Weights of a small transformer language model.
Size: 14 layers, width 576.
Each number is 500 + 50 x the weight over the matrix's rms, rounded and kept within 0 to 999. Layers, rows and columns count from 0. Numbers have three digits each.

# layer 11 MLP up, 2304x576, rms 0.0907, rows 1671-1678, columns 384-575
478452410513525512413524431545571517519548555480418523500491516489581586447444515624521476499537504444550519494459471489462466461459441467520479502409522495436500554539493468494489490547459560458541470484449541543487451482473490481499478513516572422513539452542517506544593496416504554552466521510534522504489547500497559512506558426505470495610409530488514533526505536544471554514470518566503542425464464437479452428587438477371404502564569537532526528416454409562545454531561436452551474473436532434423523536416531447514494523520437410456507473510354477526535522444454600541
436422491501526439500493495536459476620606477499465589545548496482493488494508531451482632530476485492520513499456491425549565492474568500469548523488452579539476560560495557544485566574455573538458473567494643562527383531471515425487568469491490544477470508525447496645525557474493493560486517482520374449485551514495491476532571450461511472510555462519521493497595516460397507562500447518585523480516478479542539425491480444514594477537450548555500466446558480533487499494535439551469482514544568472521406428479605465547473508487509333512628555510502492451475523508438436433
481465472463598473445382511433414366458406500569485364432477491453504483479433455480474453439560530457455565528502491452467304499446543456570528461540498474515472450471511468525464421501495545459497598510628594510538503583424500554467549526490445508434464567543463628577530447516574499422443493493471594600452542462482531444505552541524520526461461446454625482518502523483600594526533535555422528488470427411549564412526531475518494471505515486495537477470548525487468405589428478427489551454429496527585550527548491493419499557492480471472460505468559529484508393446593570465
443496553487591408418552502544463448524509565510540524471487547559413461431448513539526445583453612506463514519452504540522467548501417509533488426470418590576548511433580465531575540460418517591505522449445538474475428431566594572509577560527513539446497490576624520510484506578526457489573488550481473574503543498497501447479476505536477511500528496446515480504425466519511486548502557517502401504531566572518517429444496498496466500501417545522544581477493518497477439496496454473491462606457533439516473550499534535419484560539500517440583609426486466458511485421516585397
477497516502478532450555482518457678489529490504606523492468516481493498507465565496569490516452567463471455561599495525552446495509470407558425599453517403520453577544401527470605568565580543506544485467468430529476514387494457475523504472438548473541501495526557532428554468518480484537525443523503458520532530459470432549454471515438582513543521495495511573473463498514531425522482488477479526480454552545488488426459505435483413488490559449419498581555464557400534481509523487571512527554448468497519478391403400399547447495482477521484471501428591546455523531547479446489
396504471547476530421595459550487460467527521525529487478489475540545444434371536541546558510532451556337451470527451501565574492575510515502460496548467467465578557490520461472528531495393466475508534529548449543511491508472444433582439597434479429555467533489519537496506412465517453599597528451492491479502569454575556550476469527526476439399508475487496498501389450501536583541413519566471580459487492557563528526510526447480595512527505545541549436530495464421445503456537560505501508514475532477450504477537550526518531488485436485523451485589499485574536501547586463487
471483555492508473425477603548427442488496462453477517487455452599521542497474494488468533429469543517421497434487490477517544454496563489461529523512485515481564450487530428517486493487496555489551540572565463508436506557448520449461465473443452527568523452463474539495419493470502512480560442505459459431437466504565503487466495623551460519498403485576423560435530560478470455367418444501485523473497488554482458473507403485496463466490543412531477550530462418533498432542567527387552474472455392427452525535532445464467548552495540497483534509451435552528507420505481466529
454587473477536518452592442538522529585521398535609607475572531461527447427515579543664531480543366495554398412474473487463523551555539586465491556566463471487577560579456469476490457513526517490477583436482484537595486456561539477627488483539522442527470442464520486471432507431396510484530581467439420529459458436476516525549503513514549518527417462597475501477478482521504510427446523511452552520465518456499427559537487584568479583541612417523486568499471544499408527517515547533358473590479588464529593498467494411515537523482550567512443490525542473470481414550428450488
# layer 11 MLP down (transposed), 2304x576, rms 0.0512, rows 1671-1677, columns 384-575
448444441478487446563522457550481517556553480574430428583523476460444421551555523621469518536461519523493462504564562506552550570536529524514474438493493482454550484503528454507534582510491495541485466571499592472522492459490469469583467504474551425527515552453460489491443443523395500453536558521446458498439519545469462534485469573499475611466627466534517558496475602477533509525547428493583415618484494554548490484458598559502453517419545408494445586568528406378481414504454556533480442513569528543514394633453431360576535447551544574492445467504470551424509422524470413532
509426592531432465483435482443496531456547480573537402551545489474520491470511462561459506482425463549424382447412500498578501395561501487490514469568473514508543476529538525473516501502448542551471488503561500514473459468538534531505497421540501423549546542558583620559422537478478521518500516517483447521503504415512528468449470483482540531476509601485512531452483537482444563511395525359476504545571507539477653517478448482539518475577462527504527510593478482531612350548507516517470425642486540493528540504538533426516537504483536579481492418575453507537546549559496463547
531561520468519518583442485457465456447450589581496470537475417528482490493470542513498417571432481490545493575416483510537452493552525482520464508500504514537478626513509497574484530547530459360477496475543549593507444512560542457565504577498513455575451418451460467442504482574458413573514575523433437454534422508454578445513504498558435433530518403553462532478507466537429489468475566472437513515514465462493533551524507439417531432531462536477411537532522648475536392465426443554630515475542436514486421561532523580389555527469467401531487511512478587531504540611430540523
476526501600527561510461434458591519527525493500551543480523493496455448585538515533553556459650474556518530493593548486521483501462450485449567523479536534477505507554379487585532495517592437506515533524549522544565528564498549455465396524521569500531531553491377501557411522460493527585518467535506445396502448448424462510505498380486409486432488485585489427444464466470552556508503476485541483414474472473476529551468470525482562464525535547489568481481417498561640533556467520513499577482544489565511517370536446510604465472607516488535461415524562501520462501460512507522
613521451510469563551505499533539479509509418542468422518589536528439532459582475552566538525561474510568463412462555468493444551553604511418520545550432511474463455547538418460525526487499493590506524513581493523487549540467506495489421426511438538499493516439447420622495539498508518579414541520566499473483510467495470510451428497558472519490477488438563519392514489466522499576499470535534519519511488482543479495491466481428530446519460499521497527496520494561557546512527442494505539506542581518516583538555473479454517448389609473434497501452495574607445474498520541485
449511451533529499375389470490535504522384511547491550465493460488496532542536488537429512492457571618560513460524496495514510497442527470485447435422524543548413456490498576475499501527609560474491408504491482478527510479476546554496593434580468509503529482611448514394469500481485435394395480556515553479561517451470558534606546485575449494490471506549477491473552600499504539370562475527469438556459516602483588458535528445513529504475496492398494608455467554510553460435456467446532435364500545554496472603504352489456463441523586447426539595524542500497459523508478553543
459521503461561484540575539483458503438505491472473389538539493443482461464482562456473464561474517516482490475499456515508490542563565490507439528549515464527514513491529599493457451484432498504531491516495576532550422561389496519485452560505544501503479535510489445514559507475474535462470596474485463470530542586523468471443554435487474584509553541508514465458560463579516542496499468448522545536499529476468569457477483500452494444517525535495531476469464514466461463494532484567455432488563573460472501455483550531522512476507440446536391512551510547457420556351441533442